python train.py --n_layer=14 --n_head=8 --norm_place="pre" --tie_embeddings=false --parallel_block=false --optimizer="soap_variant" --seq_len=1024
Each number is 128 + 32 x the weight over the matrix's rms, rounded and kept within 0 to 255. Layers, rows and columns count from 0. Numbers have three digits each.

# layer 5 MLP down (transposed), 704x256, rms 0.0919, rows 306-377, columns 0-63
145147120118186146160142149104102166181118118086107125128133051080093132089097123171070153144138181115190111202189142119083079090118059126186187158148122120132163165078110134164172119185098138
137124084118064125133149141056149177156112169145116138130147109132087161144105186099104177114134097147160087113090120136170090214107062117120124143095113146165077107127116143131135088192133181
079115127112159101162154112119122080132178149159165107136138175132122142170107174165133099065149160132109097174132108092143132177091161148174105172102144157136147154163077094135088112116089158
169178131153156140187146086158107128118118110147100155142123124120119145114094115110165093102132125126080088156106086124073094111124152176125150134184082147133063107089132176162144152104185184
151140096077088125100098134129167147092180129110165111173115064173110151114124157123099094105144075185112197138139156134093116177132179161142136091143145144179134093151103132167153096130163161
130157125118149094102127110125079104148140095135154110127183114169154153182132146172100089103175149149070132122081113091166137159131126118107069103179134169124094109108152104113130100108152089
074106085121110064104098199136100090095119137108124119103078111144174088128121100115085118119162133103121122075102159053117161144161130090205158128089075163144085115118149112184115135173148161
137086125123160125146141161115167149127123166064165119161156167110152110145130120138099156145115105119152110154150160207125111093140117133171111152076121103195102112146141176109115042068129117
111137138127112132088195179158157142084112086116141140113159117095143170104102105147143118129117072110131101097078125183119109147119098176129132135139106101077049159136148111122143141138157073
114142078060107122158138044199150116181128115190113086167082149124158071101119168091110137100169179074094173115097059078098088131146163167114122170070121092104129122172128140116152141136107119
142111175183146108175144099172033152146152130179142136127152142163141159081086155136097217126114143109147142119162129102141137166156107213060150116193141112129165135156135123106079120104162113
125119159156170188136086124098155103140117137124181143105121101135201104149132097123041139134141115169148116170163122131124143191154068085129155120163069180143155096124153112189135101154127134
149091158133140114142116151118085062118132140118153137095139115130090140124123125144100111139079121074089130160129129116101100129146124145144148106099151064150148185089106130205114180104187093
218155124119148145137129071165134133167104105205113106146116088150176167104152156094139093141167095159174177131106106153126142141154084153166088109159131090126164144188156120102130093123155151
153095128100086144156062137109132145130131133074177117132086124086161176132099063115111143129103153170076126143097109105056139174167090092109095150144116131169112113083148128116099197173137119
163105194082082079179159149173105111141133144090128087134123126122153136201139096144156082101114163103072161132161139103104102138148105113139152172092151168140143144145108083081157184096132167
103110100102107185106091167118160092135091108149124124138146102126199123168110169139116158122143149076112127110139048121121153146097113155173074144125123135136130175051131092146180119124120174
155157179080150100124103098144120091138116151129142211140138125083082101076133160161135125173151177130118118074157152112071126127145155074156130103098144165159063096152128187123120067090105112
125098130143113181160137102098133092113154146079171122106098126071101116135156138153123083130117140175130134097116108113151079186096053124119148137113082149157114138184118141163136127109222137
073141093157126130158091119142174181116077092163116145174115114136126157125173134113156148163110164159154149118146122107119112115152159137145101136074158177118216130120160132122149200141130173
106107135148151123107085130197188114109104130110172149155156131120111128152102092132144137065125114154147145155113093197094128113150180116141191159147105164141139166095126122190141154132144215
147102085119109095125089091110133123087170174078109146165111140088099120124127129125132095105174099086096192124114151134192132152091093091179141146104118102148153106113132121155164159109134125
146117076172151153171179133191174161116125099117094168103105157089115115135171069122147165090105133138104082107138130135094113118167069104173102126120113136111089154160107134166143171090082126
164134179125151079152099161125191166086149142115137163132111073189126146125116105104157170142143115134104136134172106137161140144120128147159173085110138095113105167098208129139139098073118140
147102153168169141141096080191154137101112127167054137128107122161141124173116122117102102168105186153110140170122123085066181182135185146139149141100156114145141134131115121139126088109157126
109138116140096135164092081113111098146132113117104142085106099111115188141110159121112179115168164103099130112172092115123125124179182141106163098172119124114115134102134155119068099137195088
168131169081156147118182170113168110150093129169147123115095115091170158125188102147232150096107153139094084147120107060097170145147148137139156137139131104088135094120085128130112106107165146
074142134115166214114129137157084188126088105118136126118085116139142129218132143124108129152147083138121157099125119203104139138149094120148182130128155165114114162168136161119130127113157182
169219101112095134112154128089120098145101112154204147088074153157139131173107096149167190064144101108079143180108148182029119174096151140150167190137154132171137143111090184133106153111159148
121130104139138121124113093165145108121069175121149141144117137161066124176138195114119143100110132151116140192085160130117170060159115119141113145140112149127124158046099113213106088134140127
116103122097158088145150138096198127102177162119116129112165106123078121138147154145142169101067121160109101060122162100126077151107138156128133111135131172112092137091125101139073084078152120
202104148150143114175136147180119112140143120126089071119167120102164105120155084075097091141104158129148109138110129179130113116078100135143131140181160114088124106097095111131064134110119099
104138099105199171138139069114126133083094116088104136116135161154159110138116107118092111134215114143147145109067153121162116108135112129227082076138122127106126100129090112125101146171191145
169116112069111159098068163138123145161128096111187108117126143061118187105147108129091068108100140101120115086154093090112137153101048120152131126147134098075129160114129097133160112111159135
217111163057108100161111081119085113136147109133186139141068093121109201221110178086134090114141116085114137136098098093156139139086186186075169094117099119125180089171135174131166164163134099
146149122069117143151132173115119149110160098104138140152106126115076132125143119138179117101193076084141112066124161116070082160131132106126103156171098174135158145134155165113095138130086127
087139152153100137107072114111147095148107092087150144110135103128091109163095139131159108158132168127068144066121054129130138123182084130144146107110091120092130102094142142143069100108142154
087119119121132141121109057106170177097127097094119190070101184139089122158114139168173132125132117117153063101105115084120189113169155138146135081097108106089138161071178129121073133158168083
145115141156160118117152101169123115169098128127151175144131142115090129106120125044115115099112127123141112149071161113114151091039111127173115105124080154106101097145134130150117120110175090
143150096071094034125083146138115128191119138083109127130176125181105133145138076072156157163137147137142153116132089146095157122113106110165104128169102175180125153101143126115129067124104103
069078083116137103114141174164143102087140059155073154144139096139045205098132111131108149122137082166106181158074167158183137094148140102155119124120126118152189117078177150145121105090141139
112151123148101145086111146145159107164130205102089135087108124133154118137099151139131107087114122066091120143089173134182126170117114154104132141102143150114090114080150166103175128126045088
116174074155153174166103116128194169130165100159103131145120177124147157094050153142151140159131149171150135134166100126028114144119115111156123086166104112076154135121141124181138222104131164
076124143127071115093133161127133122108110131150118138074098108110076114100125140140114087083087121091128115104091161133185114126164159070088102073134125175112065122120092089120123138152117186
057175164106128065140080116092119135101095172084144115119123192171098142121148171111167070096154064145213120153136104124110115148160107148109170107140162141134147185164130120142125174165068149
154149143132169127174128151110181138146106140096137074091114153093176122157129074138100071137160146129092107133157090161153066107121141147128109051142126158113118087158093119157162145126143084
115129096137101123152132149120147173148124144130173147124149110129108150112099133143141098103125122090134112176136101162185187145151088104108119073128136159157083186128088164105154101119086198
158148134114145100144150107159090132140150084186081113119152052146105059154143110120109124095092112141099117185111142128087103127139098122098152110133125198108185132137152139149147149179134136
101127122125180152123099179121083129093143211140174161145163118089158073134067160157117085133145160162152116122142150132051147099140131063143119129121104149165114080150156128113080137089101107
152131108162022089116154138115086107134189091084152097156047093112072115119120209078119120118113076080138144125100128086103130166133099151164145109156160118100128118172063079109123168096104170
152141135100124139135132077103159133093120123141134120096133078132136200091115065167119127092137061114139186122137140074128142130143147158187200094122125216172168117055129095137018101088133181
162060089120120144145078125157115138162184142115103097136157078102137184118108165098172114161174088076106131128078159205095111150143132157128107181113114149141208111104148189149161127122056138
082131084088109148037099144073107115105220093112096165171094154093085136115086163096115213094077121088123128109168141150176125133119167091115129181140208177156153160165179173108069154085177137
156147159122125109119139149138142109141119090175137110139055181127086201206144085116120128169138113116096106124184142154074123094142172113159155103131126165095172139133116175189098104144132191
146157150171165138165093145088135037131106130081141165201065175114096119119148080110149123139097094126173111168151164111105113125093129074158132091102094113135137125180090132091131132193197109
141147146150099069068116125109055118093162125093096159146118143092148167116125150119120134144131102123081116121122158071074029087106112079150068143140113101118131075123130109132135144107113115
169106091145081153137080094132092170099129107168088156154122093118105134115150058150098132127131095123200147110071138103119172159149186137155090109148122181094149108105120104151159173123187132
129149127136148120122083130117153137064157121131108106182109135138148137121099104099126111143130128101148074137135135121174093133164110155106158085166134112085061111114122167126157102111090110
140173126160144163129117132071126135091106103181084139111099169100159172095181122126087067137142154128065169139129144100143141069195108197148119157155153132170167089127145140150118129152090090
131072117101200142102141163107108169087156104193104163100123154126111119124151154145171151110103139111113114108140136113056125129167123146138109101165152111132141076117110149133127138121101133
141172153184154144170113219113092156097149133088115157162086100104126112061122158096123092151127082123166166105110174089087095092157116090167075078097160142113121124109114120127141172112119098
094148194112138167135104152075084064144066123103110159120109120171104093112195083091132120127143183071057133086110061160078146042169089137119170164108169180134125088165103122063128141119147122
177138124139137102144113185138125131085083165143161102097097129131078205095174090152097105137106183175102142083115138163120120092141120115160111090047171057144167113045131089148195103110206123
118120086135179135108107091182166071179162114081085187060136115161064126108085099172077039091158093145092097109134123170132136151108094136132187149071054111075131116149092074142107152185118127
193119172066104135160165163129123079173167108163196123103116112102114122134123159140137136150161153065065113162083134083153080113089128186133093155092144129176108103190141131131139110086162112
118156181142190123151141171103100146112112120147166066135102163113114098125107103149109155119143106138123141130112101141107119139121089095109103117097198125126153093116113121141157132087084132
090148097111141121120206156076172179145135087119126146154143120135195153149157134160119141119128087116077135151139143126120105088118130099099183113114158107128108117088151086082144154099121137
129147134061108094150113167116117135125115091115135118104148112093130176121126153117098159110124160165061128114086121167108109105140077099089101148104092122119121086106134138169122097129093177
171119144133099128179158098093104115119119125098193117122147129075168103081130084195106092084195207115087143077122114097100093043158119093106118148117094074073059111096155112138104069170150122
136110128139185169177140142126073071083086151145087084108096119124157157118136150123188108092129089102124093052140116126167158114156133084130135159106087209120164112140132121157148103138089099
125118153094102106102159146112153136120131129131125172099128065132121153141118178113141143118167059126137124170143177093123138135155127135106161165154132168081098112118190105077103107100113123
129136122102168159130092134181174164097121197178112111104174108109094138104106164123157108158115112110140107172097100105107166117100142148154127132119168123147157177158152134132189103143126061
# layer 5 MLP gate, 704x256, rms 0.095, rows 307-377, columns 0-63
160119086115134153129150108093085170183113104145196087155114104125138091124117166106117162101105126134132122105122108128110154171099149172131073164138165128156056136118126158131158178163150119
205108087080101140199110149136138162105115134106092131153147105130101150134137131118114111156127140116192112148066082135109160100129116112145128130173066141149127138150126131080133121129139157
092100134112099115218109180182120212121170148085134099160108175120152057088122052151123142140139112100151167119164124181168141133134092137173069114149154107106140173124174112105080127076195141
143138109111098188194135062163092151163083171112190087072118120139103179194188120081125138135078114122138157120157088135134099102115076109126106109078086157152113139072205171100112054153145150
152089107127173154153136127106152161156074149081116101078061142099174118106177163099154100124104067135160124148190099173110167124147155106181126124031131170066110122118099117125109124169158141
101074106152118051085111114148185148140097124108121141208048136111144100096108107050145139100130189133090081116114166142136093153086197159157145124136083095216128178112093066141161081179114135
124117120124157146120140086149167096155114137109141108147104125075146149106133160185126104087090148116119148140169131111171159114120153128150122063074111127149125092119107080141082112112153154
131109136139108143131104141113141172103069089113152123176184137118161097106093145197173095117099173159135095205072155165082127149174168109162185138131136165128106138147146184098140159134093112
185124123153105115124119124191148111135139093133132139184140130111038147138185079231177156195149156122088114116168210161145083130133144134134106135153152127075129161134076118140092141130086164
122104181150090159123137096131133122145125097173138127075144160148097098160174134129088118122113128126113159142091128116123186162109109124123175068106128119141174103148132089139147119097110193
138170062146135098180193120150150130160122160124115124092107088180033073151107085110066118187125099127111107157150102087133120152152188162128144111113109146117125111105142204136129152197159140
158137092142108104137048034128147056176143097164143110067123109103107106110102109094145171136153158114117151148103170119165077153068121128078085119112126178113128150106099107161139133136140135
154171064130182161201100090164191128167089123121136111103110106157095109150125196076141110099130164138123160145104190112119104120096115120162064079187136181098101107108106111085159092136174169
105140158151167180168019155140109137055097107142131108124094114162136178166166167121095091153109151182166067137149159076165167147113122066116150114154116159144149106135143120103155127135096188
142136136167112141098146081120209080151112120143075163132139059182165168159106079170136139132085140150127079130172106109177091071080105095143168161142147167102140176088109132100070146124108077
094121124125160091073148148151124081129136108154101161170142095144126116085130090157163103128141143158127162116111124169194140125127169165100083167149135068156143144083156076105044109106123050
138159115169181143031166121135191158135105160152163116115121110218138142145143116131150181098111135115122073112151140127094133157146100107162142105145106183159161110154116130159120139105105170
125139140104210131175127172176104186121206079127137113133133145135118148124165146111152158135176079183121059116144091121153143191111179142167144132148084103162087198161111152148098124091178153
140103154155147076123102100132090158139133124193111128109150075105174086149161078108118133153088102132149119113143166096153102149082091090147102118079120137169129135178131143158126098197183123
174091129114109110106155149150065182131116125151143166124147121083109115031129088177120110118139124187140103141135081127119147137135112077136070150154046093065103117147152155125181111119132073
132059149119111145085074179092068179154154112190132185117093146152124125122086107117151120068084130129170152113112088152159131198049094147170142146168149137115085085100103148115075113111105042
128135169131177135149153115099156183122093123104108125143093168184110103133169116054115093163141141139095140153098105123163077138132092141126120110113105096144122097115165144102093088103126080
183213161130120149077096116094157154093186081155149085141039105140165141061112089169114097074118159138173110150136140172141181116104185123147133125116166137140086107120139099153133177123172063
081151112116126167135089079127119078130152098099159113135129106089132152093111099143127123164117151185122151160098093142139124074121101098100131097139086165148145142127132130099113122181155099
093114136170180141132134165147160168109131199124181112115156109126109148117108118141115132132057116176167159082159089122135129069097115170145209128142169095128160130168124133114105073142155155
151130078172053088145143123170185149080114111104136144134112174062158078140147168069139092071103141112150181140140141156243151125135059084101067161196172168180117105105139119131074125070110124
115093144110167118076151171130141135152140136146092138100106040114107164074076046078150120115105070165049091110143149121130076130138108108127104185133127093098092144111098136069124079146115172
228135096140133166189117117161104124141090135144062143188129161127133076092137081120119120114129126106166138107075122123189104165194126138154054168111090143181138108123073174079169117125127120
085124114111064168150122159113123162159185110100143178094150162154188125176116122116139156128135135167115173139180144126103130111181142186161161087113094116170091140127179113128139124127175121
128117134147121129105165178109122091097088170108087097098112162186160169064143179158116147079120106187122080177148106127132126150140188176122113217102193075139109106136130109105152145116124114
204216085156187147128192099114100142103094109126119145145124140108049176080158083141184127140108177095146134150167190123160140161164061129112142107115174118163114085145178128118091157174118104
169056149169130152150103137118100077142124123109111105129156138131161160107118172077047102157146135149178148135086107147129154217119132125149153151168138195166127108120144145112160165191133183
177121090121112133132116179158046131161122188114082077064099126169151118153061104089119108165186133121058174179093085076077170154124140136188111115145065083220115134089114127168149114135068129
162132132138125141098096128140083128105114099168137102147142139140169164099137064147085156150175126143121130119136188135086083107090116125092146154131107202095085170092179079070167137134111091
119142162111104079115210118114142068116118138192126147118099136120139109105066176103157141084109126124161196136077202108132167134086128085109072128164160176100130152102208120164084162083163143
179150120172175129121131146116103125082049196134135104146116073122109117084120114144165126112150179128129138156152113146140145128158180105146127134146131129123075161133194145074127143145080107
147080048106146064177206116067116122130129069091203126151156092132157079124124154187131136132158164094156140227157161101086134149184120199126154134121074131116114120117134032140099135149136111
102115197129145062045133169143156096158148150127130131098125152182112109120054123136104095085120129216153108120126108103115168173145149143067069139110142129135139140135134097136156114118125126
128132124127115100143130104140123135142100140103129190186176136127160140123105111144136118148130158142154158170112123132080137081163056134143116077167122141176109125128179084110099115144120042
083110148066124107091162138126132114109143106193116147109138114095160164106087109177096124161098130139182135154188064097129117116089113124152124125174120103179135130139124104130167144101131186
129120130112106142146107081135125120158139117138088102028110140128094122140146174127152125172042093087123098213117044170106168091120128116141130087160147125149115162091152101141148192124172098
075143088135140130114116130139153132078163120150104140189131116193213122180097158104147174132160117180145126160106061112112144124106115076097114126176164078123121158105140183127159125093130171
104138126156097219110122133173152103111121185122154148119054131090090133120087094104119161122109170107104086147077164103136169129129103095126085091139139149133179155060140108115157148097118171
081168132131132110193102143124116163143129124119118113087096101146177134179138122086115053105160173145130148159054094151130124085114148140195127150156142131063112121153136075137128090110102078
097103145132178173095136116107160163090148083135157183144145130145192147155101097159123155088164158141164107114131176143154127059162096085086122100115118094163129150127163077124107141120115152
135170167153090134072130152109110116167075128091095109068182138111136128102131114122103140139115144172121199120102103108099106130105168152118119099140171132102121115134158132152148089133131079
121116114139101095114112122099107119141151121141118137112170064094187080067162133134098103132181144102169155091091139122152089110094117086122133238109142154089147127155124061157113163160106160
111100115082097097132085146160161101144113124110036140173151144129126131155075122141112162202158110172175122194173165087119207126197123115126126147182144080173130091116092105134139128076118165
063122122146091124099189149096160100087111174146169142150124093156093076095155155110211118123155147098118098131170133097126124173133146181071097071091118122120084141124147113152123124122107028
114118098155074151096147144127132122094196123112115149118087174163159185075132128097132124196141156172115154193217111138123143095100130133180167152097148094145117100108096173133137162111113134
089104122112107112058144091105138109096132121101054135150112044089067117088085138113119120117104128122106127198098133082074144158138182099182118102141152114141068110138148120172195154136178155
162114128120206110082196123162090164076159124130120129089098144116138080198164125135146159113155168176109165117114131138107109140163129100151036136175078105065150176138107100103162121100113131
150157066149102141173098148131115187065092160095211133158099139106147091142096108154134097130101095160155159160148140185137157151095131147090158124086199095077085160077090151165111066139142123
076091144081236113128125162175150160130152129131109105148133162153107146137111097121131126127138116093148105155113132094135132171179140125106148120167137126179102195126165119139114084131143128
133144119086137126056179158164158074120169117095117068133128075149104132221130113131134135199121168144147115179204149130103153097130137110170134158094140066104120108167149113100128130184098139
145161161097157147071145112124162116113082144129085140083169154115069164166140160143114199111127081131153111173089138130091147146164186113091101143098142114157129103107117119170141136169169118
122097148152132065102124112141151102157164136121209145120174103100159106063106125164189110162143066127098134075102086131079162135128080134058126130156098194102134131170149120096104109166146149
125172125095088100158143198182125172193106079151140149101088099111095066173171126084175137147075158144141124127136118130142119130143094161127123118107177144142080127172179110087146124172118219
079142132169119174105100177109118085102133167129143140172192129124124163146155083116105106089158155141217178130116096084109139118108102139130106117161100133133119081148147142156158140140116106
146096148054182199132134184109090144098096159127118160123141158117162149116154074113117087096168164093131105122057112117058071119107125124110152091200089118100105122050128156140105093198126149
135098188162104089171104098130154144119207091119160093110158130158139144103116186148129096140118132113153122133164184143108187160162088116179151116114134127091099133099135079133081165114149092
178084090154174051103166158104151126111112110129187121131097131149060176106156098137107134173110144156115149075155152138117143112113048073168127107095140158141113148117138162140152090154149109
125151095178092131069104149157169148149000123160136100086153107118123172117098055078108169078148155165124141131140132134143151193136199181131045179078112122094137131102091113142134094117165183
086120109070131125141111128144114075155087132095143101065135124101125135169161067141150108117082131077081159178124182087168024104072103148108155150090187159181103140144145138078123116075153131
100162155155123068093102135127164136063101093158112126189137126154065140185130156097111091194116131083131073123075098155139169123150125146112135158145099078180154149110182139131128109167158132
131163184159139095144118120120086158107144108127136133132139125122129102202228115078112126114125109127085153122128098140094124131109125096151138180139152133155148066148142054139126095124166099
150159100120090154108116107091136166218071077071141137127183165135148146156116208115142179099085149142117120156095102126108086124176097174124101170127130172166168155089160142161165112126153116
132152155162147112184070084092126145131148171101188167143125150063167111213167164086124108141078147104154148136192182111084119123120153149159091186177106102190178113124154153112155134120096115
133108155127065109155108109134218084152137094150152131118112157134139098104137142189097094147116119132117080163130065114202107144188154216106161129202152136118180150125113122098052126091165158
102121117091130104110133102162147123203151116101112113091096144135185137116118105089106129119115162087109157122152133120094154089108142086135139066183110089146096099117127154073119087141078174
174087172159140145121156109132143134122104135086100122097100061149170172135135185115142124119109155115096097128169145119104156164115075134128094139121142151090121153065167128160105135135143092
# layer 5 MLP up, 704x256, rms 0.0939, rows 307-377, columns 0-63
144143160137131104078112095138136043152176152103090098143147175179105114130172148121113132185128162162114110170113133079150116138152120198116145132137083143094096133139051151153158108134177170
127129100132151205098055127102104099136151115082167169126113150128145087160186177104086083133151142105152137119121188155115102088092133109099134153117099084086118148083089162073169108100107134
073163126087070133079141113104124090132138135147182204107107100128142173092185105145086095187127148121082091174123105125112138110103155107099137110119098151146085160156135177136187195121111142
102151118058155122124058131110081093073171108157142130092170161084090149119053081119122123115127107042181138158149128141101177126135072080125131143089139156142152152175140145128110156152152096
147073136142206115128163100158108214132147148086102118105093120088118118140122095102087102159106127088103107150071102109116115113145179147134207113153100113119120091118082164130083071100104130
130104185172172127187171127129123182120171167106104196116100124142125136132160135104124122172084137175092185110111124146089174133186157144125086118174154139128086134081158148114145162121156141
109131172131146157107106107169151075136108078102107073106136093149177115145103211142152127125174168149131063130115044088138131132097184109100075150099186092136130142157089159110118165117152096
147156142170127154076140130188178101162105136099151137153107134157110103064163140070122097175158160160122073142149167157125114098136145135166098082109135144139182104163134161169124139059186097
127104097108166121123162130181132121071157091138116148119154109126121147134126102236178150130120174181067151113139090174120120183141151119173120081136105108082104130145113126141046147112148065
175103120142104103158116122112073200132071120127113158128130137132110111065172123080137112105145112128147121142109148151139091196162059111149069153189129113165122202145121101099129145128129173
144118161127194111129133106088108119152061157163150131109180122152199139154089131139107127070120105107051139129101113115117116120153135066126146141140144101064104098153149057102056184163088106
136105130119153138149094110139125085114167162167133141119182108097080154159113101140175139127136125106159156151170097118165069134091066119123133136143116093141148176104091063126122135126117091
148161131185156175155118135157131172153092128123102119105100161108111097118158155106125155168168138169075108141090099109104111138121144115133081083162039099131150162200135117100105097137136140
122137159091145150146102125120160099121123118130147152142107127136134149096098068125133083077138074184155194149145096159098088103176123112158097130135092171141108080062167104132135145131163124
082107082140145077103130122114129192073114164113157142119102191143187129064170149135156124110163134079188118168067146150100169219162177143134122108189118134090187114114138126155167123116143172
138150123173065148073142099114150143131103146129085137092111144173092128110108151138170103125163136086089148105172121183097105104126165155139072144149107107120140123113119104122172116115149168
049091152146153143082135134138168137180143127116109111184134089080166188075144097166131079155102151165179159097094134142098098171169134096165159106126081113156093193074082140128212160165137099
120132161118173099174098160098164126146120119123235145114106100136117128122196182046089032089132209154130160097084099068033162141138111117075089157129134078151124082151152162123147048119178105
189107129088102146128055096154097177136128130182106101118121113119160121101150128180077132176151138123114152102161160118147174159040139040174134197140106089160128139151084148170126082131115089
088116138122175107090113149146169088195120110202162119109150132121170149194111099121166132163110135087087160190080180109128137137160131120143120135120132131115093112073132126139068164134133160
124144111151100094166112140108084172104117184116126085152088102120091161141086120145141110088158148134114113105074109150129123215131089160095081135168147069114133099109110103083122124111156075
147110104099115132092083133089138138112177102130142104099156129172072126110152167094111151106174115138083095148100129096149157087184116102159099101139110129096156140059127188154083097089066112
147195105116100166138146153128136094105068120111174142093087102118155184108170107140156119124105138080138176130117169134073096144142085117138178159107128140073134108089131173126106142204154129
092103147123174150053123106138123108132174154140119145157103155175086141111142107126086110146099192090158084130159127147123122063178086123155129142115159167178129153144130110132101137091137128
135090088151091102120129112092112080090082085148120161135158127138159092097103149118128176148165123134116118154149139119154074135116160187139152140163142151122149130126200124164096171117114130
173160127119159110131155134125073093136178151172121145152163136126107162170143081109131109148178125124086122180170159098095077139131127099110110170162120160123168083161068124138117105177166191
170099139088175161119156067162116089127146154113150108186137136134155123149172153144115120078136091149163045099126112115043100142069152135106137077109037125107119088184140106165118160157101180
214177129057151168154122126238107098148126091214112128175105099150124150130172131134132168174074123109167159126158150107073120094129053095141182079090148095184143115138116121083154147081106149
112149152171158101115154059143161141088147151147070100170196134165106130184085097129104130149144085137145137144069138087140174053161159088105108198233051130109102148080111111103149117124131143
132117111185124103220185172122119156060142121096124162075079177075147166114130158125148162144117114187150127124125165159160132155173145160121148141063179109175173088112141160121156173101093081
128171147110070118177115140118117150140186078121133105131162126120160179130093166120086173125122148145144150146159090105164175128112158098122138124160139117151112105147140165179136108114144154
090129109144149144079135084113127118112126096132151166106145120136124122113070071088102115123125098090119148113149224130195164142124139080126130100175112111131106102135155117096099138184172022
182104139169115078091132114146117077106079107161177126114115133147104109122124111159091074157123143165121119175165167129128140172102129144169111116161108196134124203131158123169094143168086158
175148173103083102105129138165102120121138078070152109141142121119122140125117162070082117111140095156147197158163118124119136118140126109173183104103171157091139097074095118116122135146109138
069163132148121084062122111123119111087150123114092115086140158134134084159145101111178190101138139148103198116119126108163133112092133150114111145145100159124135138120191098169134179046166119
141146129137100147138150043155177111143141125099123145145131151107115157155147124085090075192094111171101095118079111118034080084173085100095156151129165097122167116142144137156110100174126186
158112129142126104133149173097131099116161135104173115138222102138143147070086104131087134176074103186117106103172159099113154161143086107158121102098026165090134112143127142087108138155124145
148072135141148119104114128137196142103148139103102122101091134108129142057151161098097106111090089145174099126191096107117187167173148117156176177112164124158149146166115151149096146190172167
108093075166138088118096094113154136144179183150132172179130176129130164170095143074094139159153116135160166135175137155063111094111094132121080104176150162146145120177171098133121113085130112
100076123114142131088142068151100169143189107079131111110143081133223092121083139139031077215134076070124097124133108080115119152116103109122104140102125137140131120090124167146142128132151209
035126089152115140146149138135115134134127131122101119103115206134141046133199212128162128134025133128092139098166085149104166079114151119149199139116116110195087122104096158136148148140082107
171195123127119099143099166129120149107195140142070105136189104175168134200086165087183104137165142130165141066133077114147134120100096080126115161181112058144136136121137173179197137120169189
137094101173156126146178178110110160119139093084091166209142191159186128133135092141130175115125178129109141141126153106092160175102109159153093133131119160138128150082128094189124176140120126
102129150084139062152092169174198132116120187078162106148149183119154083160100165096129122152136115050071175121134142126072147120078151106156143104097121082126089196143164102099102100156081167
149126166098144141141121096098102194164153144090127103140030185113133115172083124133120107147152119129095145088108146086122112146137102155157133088076105167165162180096149083070139133128102143
103130083135133114171110137077080151076171090146094144166160137155119130129105146136167094100137105098137140170140128153151152139110145168120128088117110113176129176182058137108048133083128159
092183100146095137157115109177081157178138158117089099131090093078145114161152120086103113133163063100106193186117089164122116104140107117090089112097138160133035160153126183066076134119143111
165133144055181098147107092122134127103125116105160089057115128125168140136083089139122079113118157141140128138162129187066175105134113136092094096153183182095119162090088106139034102131210134
058142124170104159123158139103137144095134145151143100124131088203126131134160171147151141085104151136131139140144135158162129091118133140090106084111134142133158206142161133125140125128077090
113065106123150159124066087136122150144128125124164149144110131164144116152096122119102134117048100119088170092083091156192136144059132075164062138103090113161118117151165192104082141085151044
092090145116101199121150137076091100102092107105132144043158122140133119090158101089126107155134158121181129140132076125118091123107126125112174167106124128095128128133108119146194159138148118
082042137142128075076144152176083118092192110130113113131103158133079159151159083072113168121136145158176140102088121202127160172144080162119085173125127157103118169125170086085156104071118143
099149168179110054171165108123089110102183109106157145104078104171122114068189117119056137163161109209127128105150118155106122113159127111162130084152164124087136106151196121234094132146092149
080098147142093112167134106120119113121117150127134132168089136113080139054142085134151164144072136139087094107084147183131143068116106128104083091181167110129118154125125101077099113079148090
130123188157160152090133150091050157120123151111162157128142133119088146138129160122099213129158111094096081174113156088081104088134107063143149099118142193137106187115111108124175144161128134
094144135109149155100110161118124124071122146144164115109155120140108184141125174100159149116095114089127148136170126162112127192145088169117103059118097092144142111109181177111136155112119071
213166081116078122145149094086117147130160178149147140148078139114115160105129140037144162157178108082127131158177144104181086111125106177082172157100128068152094055119113127137105115126081189
128124152091130165153134081103077114147117137162103123079074111123155137126165134051074132104162118139124144150143160135134095105147150124112079131118112123113104151180153132136125157095115055
202062151110083124158124147119134091077118122123160141104157142110093071136137163151133102143110115107124084127123116117164122124135110105192122156178064109102149164119124169169208123171114116
119130147205044130132126067110089134095081128093144119149107159172138104192095102182113076122165150173051143182118107130173129174103108130090182113110067122153067077142154073131128143077134190
140126061070094146157077111156121123194100159108078155124154119074117183119110145165156113163111144106100155156171131044126107178134176113132127154170098185180125135131168174155118107135141168
107090170131172088124112149095065105107151137102119121104194146142080092108066183172101170107103147101183144097095128058162128161145163094152121142156128093188110070125181176177140122139178140
174126134196140129131165110067133157133169133102138074089174109147074103154144130105117106147113090126154126075173117154147147177103066105065124109146141134136159130180220161126080179128142070
159122093176082110108124091073211140185074171131155121130143152137181081127146121115134133150158154117135162128106108167155149104111128083135095139134107090069200144119145127151133146151175098
128125124074095148209090119108115142169144128128124163083155156109162109050153086144138124106163092160145125188139177157099059138123127095127097085153116129131129144064110131125140171107140099
089105091106122145093139157156186160112138182118109113129098076110143143102098183040140087211114141134093104115155153116123116157155111133135116163147110121174141205100082160092111128067084172
125087084173060130101139135150178129181124150137159143182185115199162113182118176123113171096138122155147087159082144141111115118148107124094075143128139119106152147157136178176133102112157133
105135169120086071104097118121134081113140123129152119087114115192128174193111166148131130054088131130081192112143144052124108069150142157105153092072158110142076071067135084154127067150111125
102151115103159145078121126155125164141110159168161099098125131177196095150094087132170159099166135087117124171157148171111084150111102133075171088097108144108172117144061110138141098142098149
101081118098086143101175095132154116120129100098136173123146115160131173037084097090110131133124082101164167137123074080123159074114105118124154150184143135116117113102113098120121125127096198
102146097109161128129132184167109070107136121092098132158151114162097129076171138076063100175177118135141127112121152121094078128175132176137190135138126172128169054200116209080178124142091158